Weights of a small transformer language model.
Size: width 128, 8 heads of 32, MLP 320 SwiGLU, vocabulary 906, 2.29M parameters.
Training: a variant of SOAP for these matrices, 87M tokens.
Each number is 128 + 24 x the weight over its row's rms, rounded and kept within 0 to 255. Layers, rows and columns count from 0. Numbers have three digits each. The size before them is the row's rms in percent of the matrix's.

# layer 2 attention query, 256x128, rms 0.3, rows 86-103, columns 64-127
083:146084129167104116142130101141068123171149118137130108068144121102154113116140134139135104100154125136147121097148153124093145129122085130129185149133060154133166128107163117109092165088136168
098:143131148106121124176112112056069115129116130151146131149109181123137119126106125115077095108131139125124130109126115138163165136152119088168092143119123120092163125097125129148139168103172138
096:103122136099127082075148144129170137163116121158103089108121094143158164116093104160148109107154153115102118085176143165119134150116090097128119122147131116157130103122088141105112117123170112
105:152127103119121122107130115141149142110140103084180161095141150150158128084156108169108122120128140152065184150097117102111125185100159142143142138148133158143137112095118134125122140165114108
095:125086127134118130103105111126053116129122103117151105129141141126121105125072134128168134134115156176143164182082100102162135139101136103102095117156118125137153135114155122130094120079128105
088:162116124109108130112144153168100130113163112126115138144074128086149101154122135169146126131119120150161137107098131150123122089139155133166134094129155125148119113152150103136127117127114151
085:120120130120129138115121115132136124152137169101102153125128109131130134091116123107111128117144168189140098132132138123118165161082119136116095124131091138135144125073156115097145126154127161
086:100137156093118135118130152134143162113086145139147109114127104141122061100145120083127176099145130103129139106128129161110122141131147134137142124159100081095138171133117125137122109127135115
100:121101125136138147083104165140108109122186093076139102133182123138155107126116108147140128117099137129127128147146101137154150134112119098158156118132096157124149164175122146143119112149144157
098:091137167166123159157116123106159122121163087157156106091135098139134116126109106103149168136140124123139099101101124102118119116147135178185123163086125132150128147126120139096124109096139092
081:135141162130078134095153110167186152113137159141142101146160143112146185131121131136078144119127140095186131129119126121155116135129088151132124144116142136103125170123178111114092146131139069
097:107138111115132155122134108115122184111134126138166149125206153175113133155153133105101095115140170157152136165098139106128097093144079126125118135155120156095134162150122118103097148088130060
088:163137150138123089144152114136138112110097158148173102164131124139081150073132119171129142141142123152159101099096107128169180127151136111149158109126128111149109118100169108122123135129084106
087:121112130135128132158153165087122124179149110149120162144132090132126133130162100142182102139114114127106071140170140104150063157123130132084145157130114150139114075114130081105096156096150140
097:102095158156142140122128124130115121172139135176123166120148127135073097114156131130145156105118131143149172115167126111119136124105132095129127144113117124133124118132193115109103095142165146
099:115157068120140115166114105098109103123155116121087097136136127151164094116115123143113150115139134152106090112120144060119174186132129139152121108122136110135187159138146134138092097133143169
106:115168113147131137128131178100133177135142132134113125116130092150184114101126088146139135149127104116105107121130142152096140159125146113073152105108157139115137125117096137133114112084119138
069:113131097138109112126120129133154094134109153141181081110165117152089130179153136118083131152102132139124138079149103147184107081128115118133106144076124154146158102119150142140110101143130130
# layer 2 attention key, 256x128, rms 0.312, rows 86-103, columns 64-127
085:148131102122128134152140138162136137123134129145152152125134144112113146107129162110134121157132087161142120135085118120172116145096107120156179097116115107103106139074126122081149101113169108
093:173133154189133128139169153126144098134136108129147104084128111095101133091134182149130094121120137090122132151113101103130120131124081103159142153142113115131103118091115124113102126102153139
094:102149124139127139144102176092147120145126183150140172142136110130066086113128122131147138142138150149055125152115118130133156124130144133146094152134109108117134135128158125103160117132113138
095:151125088125137090115162165106077128147125117110084116170084127143158138128125109106120128118107102144157131160139112135156103124163182159128144147156147137115159150147093123084132106139136166
097:115107131127133153181125171138122059142124123120179101105156107128131115079076139134094099160113131098100137134144168125169137127118162147145120109081146115153147155149109106168137132132147125
082:125108150079128134109144122100113134104132091101138115073168116106119195123176141155092126133140156094101099151119116138107139102151086157109128123141137136113126155116128158151131121132116158
087:121119112157106157132128186133130152071192126169139136128127113125080108090108103140109084158136113094126132112129166120128098107135094147132136129126132144131105178131105153091076114130090130
085:124103101133125173144071146119149078115100108101148167102130153138104158130085123100165120105124132141107174131158154131143172109163113173124104090116127129150113130085186128168105130142125110
107:101144113131139115137128167129105086133128111136107121152096085119124159141070117098078167112156084127148105111143130113129140148105127154113130126145120138104135154140134157107142120078077157
105:113057133173109153136071135122170166133120184133109127094160125163132132126114143131127146114154115123134127148109137155162125112136088146146159117147114078116171145162130106155175162148120127
101:150141100182157115134079148165150126176158136081097131138100147145126154148116125135136070106127130121125133123108119156092144110127095134142127120118126103113128109148115111136154173138110116
102:161147106107130124123130128143165133140144130136157110129083132093144097110095130103125070107172140121146113115169094086147170165133132102100151130114106100127073141132146135146148186175111160
096:119112120154166132098081090144111136123165098141087131105151115101133121197091180134113102133119113109123124153160110098117144118126112144146142128109110103116093115131103127119160124118124142
090:176155143191113099111120147163122134111094180079117091162168128138110120131100149110120136157148157146108097122166105150132137088107132120085122157138115117129109140134164117148118156126140170
102:141183090178147134131131130137127138117146136155128135124094124131110124098125149114070131156102119127113122110130084094145166102127125132105137132157148125089120135137115105103125142123171087
101:140098153136135145115096110145119134128082179112128126145140105170132123168139133115126156150124118137158160108123089146128125106117070141079100130119136123122110119126083106119114125111145102
109:151114137082137085159136123168187132151147129130111124138123107109056120158154118128110109084111126130118113104173146118138091109125109128101110132131078073156129129123084123148141131151124134
131:104148125120090122123121117088087117115119132130107145135128142131128162133169109106106159086114108126113136107117165170130063073131148145155083106122140145154146118109106150123083102168160121
# layer 2 attention value, 256x128, rms 0.3, rows 64-95, columns 64-127
092:174117113129183110160127161110118124131125109109094185138123111125152132152128117120186113112135117115126158141120118120164102130096186117137131148104168101144130138120128121141109116099130081
085:113129062121151144122116097085148143123152113134142158120154128124047119094138175150125154131134090162139125133169098136133136126149118097127137151118143143109152162119124136089126096102148131
094:098134178175118113098122149174140143112111156177141088155115137178139139114117119157119165141108155121116132122164087136135184138107146142102121118099102125157109125166134123120114121090152137
090:115117132129117188163114124101134102139167141092127158145128112158086137130119089111118110090100142130169141126170107121100127116119173130142121128127131132170170110112115097156189129140152139
086:098143144126141124154169100127143132135112107140103132140128102151152116156155164140118153146131164094160167120161143116129111092081135107135118141124111102149097146131111114101136146180128138
083:115103163146172147125111143133092132124148079169127159111129135130148162142121129141114148163146130156112101107169141165118131099119147097124095135156137145143124073151127132147116131081134082
087:132147129146136120175144122122143107099129159130111131161119115117111130101096159092166141138157151100138158141076140111123142115143148089136164115099162137126127137130117125126164129135135099
101:153133136126154109125158141084157127139131106147123113117123121158104121149135137160093152125108163146117158115153107139073121084126098136114128098140078143133131144115149119118145136118125169
078:141114116134119141140124105132114126118130147127116153120137161118077109112121127130113164147130123121108150170176152153158142133123174116142142147135200127133131179102101115184118135151107160
100:098115139132129127191123106113144150130127153112171161146137149107095135095110150102117103159104163109113141160132087075117127132147124169156172103134158158101133113109153108142161144191108092
093:143097113117109137075078111106119105097151099135137118131131100132165142136175144094128113115181113142145151142107116160137127202156097094156129099143140118130112139100139168130098108151135115
104:156151118137136163120109144152103114094142094126145102125109113106085163104115134112152126126129141086122134134171133114128120124150075144121141157115111127147112102128130144139130115105105090
093:153116110138110137122201087144087112151130117143111113123133094082122107126136127112109139162096124158090136131154100129146112115169124133097137095098071123120165071073127123142119163129124138
086:134151158146139146119148154147098094116108158131158090125132098091166087151157087085166120102099115143090069109126145093092137102131148180107114143146143108119130100123111115125137110131122142
089:165127108102100115123165124112165155089130130165138066126113130136096147124144112105089142107117130122113098096136160136115128106086126106134105147095134128092194127139118161130097097119148140
091:124119121142151172106133197135133133121129120150125143126108134132128137105144077145120094104109117121166125151093130136122105129122122092089134130112133153106162118103105125088149099117162131
094:128112150089125148124116133148162139135164117127108152122154126139133122132090141134128135135144157136108123142118155127130150135119132110172120108100118136067132107064137143082099127111116097
103:148122112109163114128131133141129181090092139132064130145113117128149128133108129154178152146108097148146152108117161109151139135152138117130137152109127138130164137115112081147117109118144164
096:139131131168112123120167149138108100105160128098106147190141118132106132146104176121110104137151133193148159111121129157121106104169120130153162099100092147161121090101123140139141144089132143
086:160138105113118191080120144131126098124149118153104119134161129123112147125142149121137150162128101133124091150132134089123127153119107113139109124092127137151113115128136167153156130094139112
087:121124137166124099117137138128143144158124122156096099136120133131092107166127147113107135148094133131132143102105125113129129122093145154064134119127137146084113146191123148110141133111113152
091:166121167113147113119099122146102091093123158101108150121130111132165083169106107134106147150106177130167124119148139123136127091099130146121127099109138120091127117173112132135126149076115089
096:114116152158154153121147120108144111154150113107179086121120109151100100113169106136106149099132152148129122123155088110160131085096116157156119121122145132098161141128148111148131175116112151
093:137165115081164136109164089091149107102145161107109134134114128124125118143143116106146132137131115092123133112126106128149144138145118122145111123125175074149097103135147167128093146156132109
092:122111177134107156168166114114108118084132136106155140131133127100101140116154123123137146135187157109108091112143102098130154139127137140120130156100156123097119127095203136131106117148096166
100:131144126132117149114127115108143119160078162156107164149113107128134117123107159109128126081145141120131162132179150133106090162147147115144123185153120102121163139126080175116111147145128123
099:127139102123141070107086163110155108085128147115094175144124137134128133161109146117131124134178106134115153162126153165133136154105125103146103127119125110128109112105095108120130074113108151
083:112126083109139155117128091119171167155123100126115140176104135117124122093126132138130118108128128158137138121157139076116115135146142125136131114117138141123101072097132133158094138141113125
092:160126139142155155145178121142106106121123105164126098155093130135114107145069134099154106164127132078110147133092147102151143112099140147116119154170129143168107110084125118134136128149111129
091:101152137126162150128128141112157162106136186145123134138064146153143104122149134154146175136086070141122097169131102152122116148080153115149101132133138160141128167120111130097136124057130113
086:140133114140138127122146130118137123126167149125144134144107130125120159166097114144093130101110156132189182168086123127141126132126164115107110110161140131131127094115123154091147121101104171
098:103114152136087069126115129156156100172138129123154093133133141137101096152087151106140165127144111105174128139138102171117138097091157130115133092125116130107161102150111146133121141093155127
# layer 2 attention output (transposed), 256x128, rms 0.28, rows 64-95, columns 64-127
096:192158135090129138115121093165157126121136101131120136145136150117134142149092126150111137108106150123150122113109130092055167107131131149133116111126096103147130109098120126135122110122132127
088:130102093135157140120104149104104155111101156118093144119118120030143150107149127111115183136120140112132118122096116161146137127118102126153099144178119115128159146119091112141161126104148121
091:104135137099130139148157119174158122148088140142127159119088135117096135133148120109067126121144130142130097186136122140129115097089136100143096165142084129123099142110170119177148147092114136
088:093108122116133112127129156130148178151102144124139153084114163131094102130107115133116125125161132126118140092148145177165118117105157180108058131079129119141144102131142137111144149166130111
080:144107085123138154125120153074125131130144093193100092108123104124124152133125106122135128173133107136139159150097201157140142144111170141150169064167096131113122140145097142151147149138125133
080:124121165133105146133143101130173063143083143127132129123173071112155099115136109136104041159121115145121086129105125130116074104129100131104185095133137139163160151124143102124119169137129121
091:103115121137100126112144153139087087131121110092111111147121108110121121135121151123104135150113161196174123107099141140138129114118153134121116142145149134116123162144124128125100093100189086
097:119150138108164136083140147147155135126094133129124113121129114098142132137168103136088179151134147115091086107167132105127081086137125139128062130087118072129093104133113103162132117149122149
079:143117106139105102135125156091116143140117155101135076089120077156131139151109158098089165121140151135122111145169131096161128146134152119191125117120157126145135092096162125107119087152109063
097:128145109147141077123150115140103139150134122131104090137160111155104151151147112094133121124158122083114095143131155131142103153106136115142079151137130144118101119145116154104129072121054126
096:176080125155131136110124136120140152123164109111109163132146107132174145136139114178153109141139131147140120104112099128111176150130113111160137102109089112111135106128083151127102127103155127
109:161139077130121142101139152154112165124130135128114137118114135115177121120106133152133114072143152116131076118106173097111135160157108127133176115125100146123132105105104136129096124095084164
093:139158127128099170100129125105124117110107098109145043166151145179130136170122146111081149122107145145102143150138127083102117100137113135113126183118174137130127130139133105120132096136158119
087:077144168089090124097126117096174126101149143094127132080140161142126123141127152154120150116087132115161127101122122087138098117101140148142171094110134184156117127132089123144105112135113156
082:122157168149142126098126165131157145149140130126154119134045148115163125092144147106131161117147112157107123141165134137160084146077185103124112147065155140133111147145146146124102102152154123
085:130148161106131132105154148091140172113091142154119126161115140101175110157105148122135144122122157126115132119119078127131106129128117139116054139124097157113117127113147106132149134116124119
093:130106106152167122104125127172165116147132113133153133128160173116134152099091129138133146149080132104134127156098114159168169158133119104136138150133123119110137137116149148135187134139117128
099:117122132121187153102102146124101112136176142126115137125056131078131123146092150160115123128108088113156112122109122125144130124144112148128126139153130125139134145101094095127174169159159149
089:076116111117130155155114141143136165105133145137165165084193126126162171154148127118141113132163143154150142134110142121136136132120155134132156141117106121160137135157080143132112146154182126
089:123125099115149133088147121178128159141158156159150096143109108165135128097156121090139122112147110099139144105131112147162121130047099106131157144125159137111114143102089149168155143131103107
081:147160153147143154108164102111091111130146147140133117158092137130099139134118096089116146160111126107158137091109099117143102113158109107105129116145163133144120131114187150136141107145113155
093:118133126096091124129131077119151123111139113108108116141142183168146158119113138118138109116102113109111121154118137122117120078177139129152144118152143109149168132105196152143111098139102126
089:086138152120135123105094077121125115113097138165136116072131105137130113123135126151108169124138161085115138105119106133145130133126124150111076153174133106127116121113149108119164080148083161
090:139107108146148069153160162140117115110144117136097106077127095127123135147122126130142146138126106144185134122083160159132185115155123131149149143147116122117130090092119142142123123114155149
090:134110141098156096103118108079082068095098150135134126124120109111118101182123148132126133086114121091150124136150131140145175129144163170117160132120166156114094135140093173100142112088105105
090:141108164156121137116122155157122106132189151103095132105106148107134163104129107130108122117143111130163151107155137131143120106102114102141142126098116117139103138095075162079143110127133114
090:164109129100138085128102191139112121139129125147167172091102127141134138110150117143162179111078125134151127148141137107122092128112153142092118103135114127166144120118081088109111134141127111
083:137138138139144118105151101157172136101098118110134138099131153117131138122152155100080166099165130176122175157110156139149170156120100110129113137128135120136127096177136092105145115093157138
094:102184110115137163148151147116124143114126117137161121113191083161091151129107147122128126114107124140181129172106171118138139130114138139148217110135128099095097130128151128110113114111137138
085:159098122108120113166090132147090122137116157118116117111136114112119107127146151199078137119092087137136140134140147146148108131116123122165086082153130141116117120098137143129147128133138089
075:134112098122127148111133132140128107112095111168157155118144125088112144105121146100135150148132136154144080152131119119176127136114131156125091103111101115113117120133137133137118127162123135
085:123147164112156163119129139084127103156100131121174118152083156186128128096113131105108105137116166165083139159131112123115086114142121174085126143133127125140128098160157148114126075124116100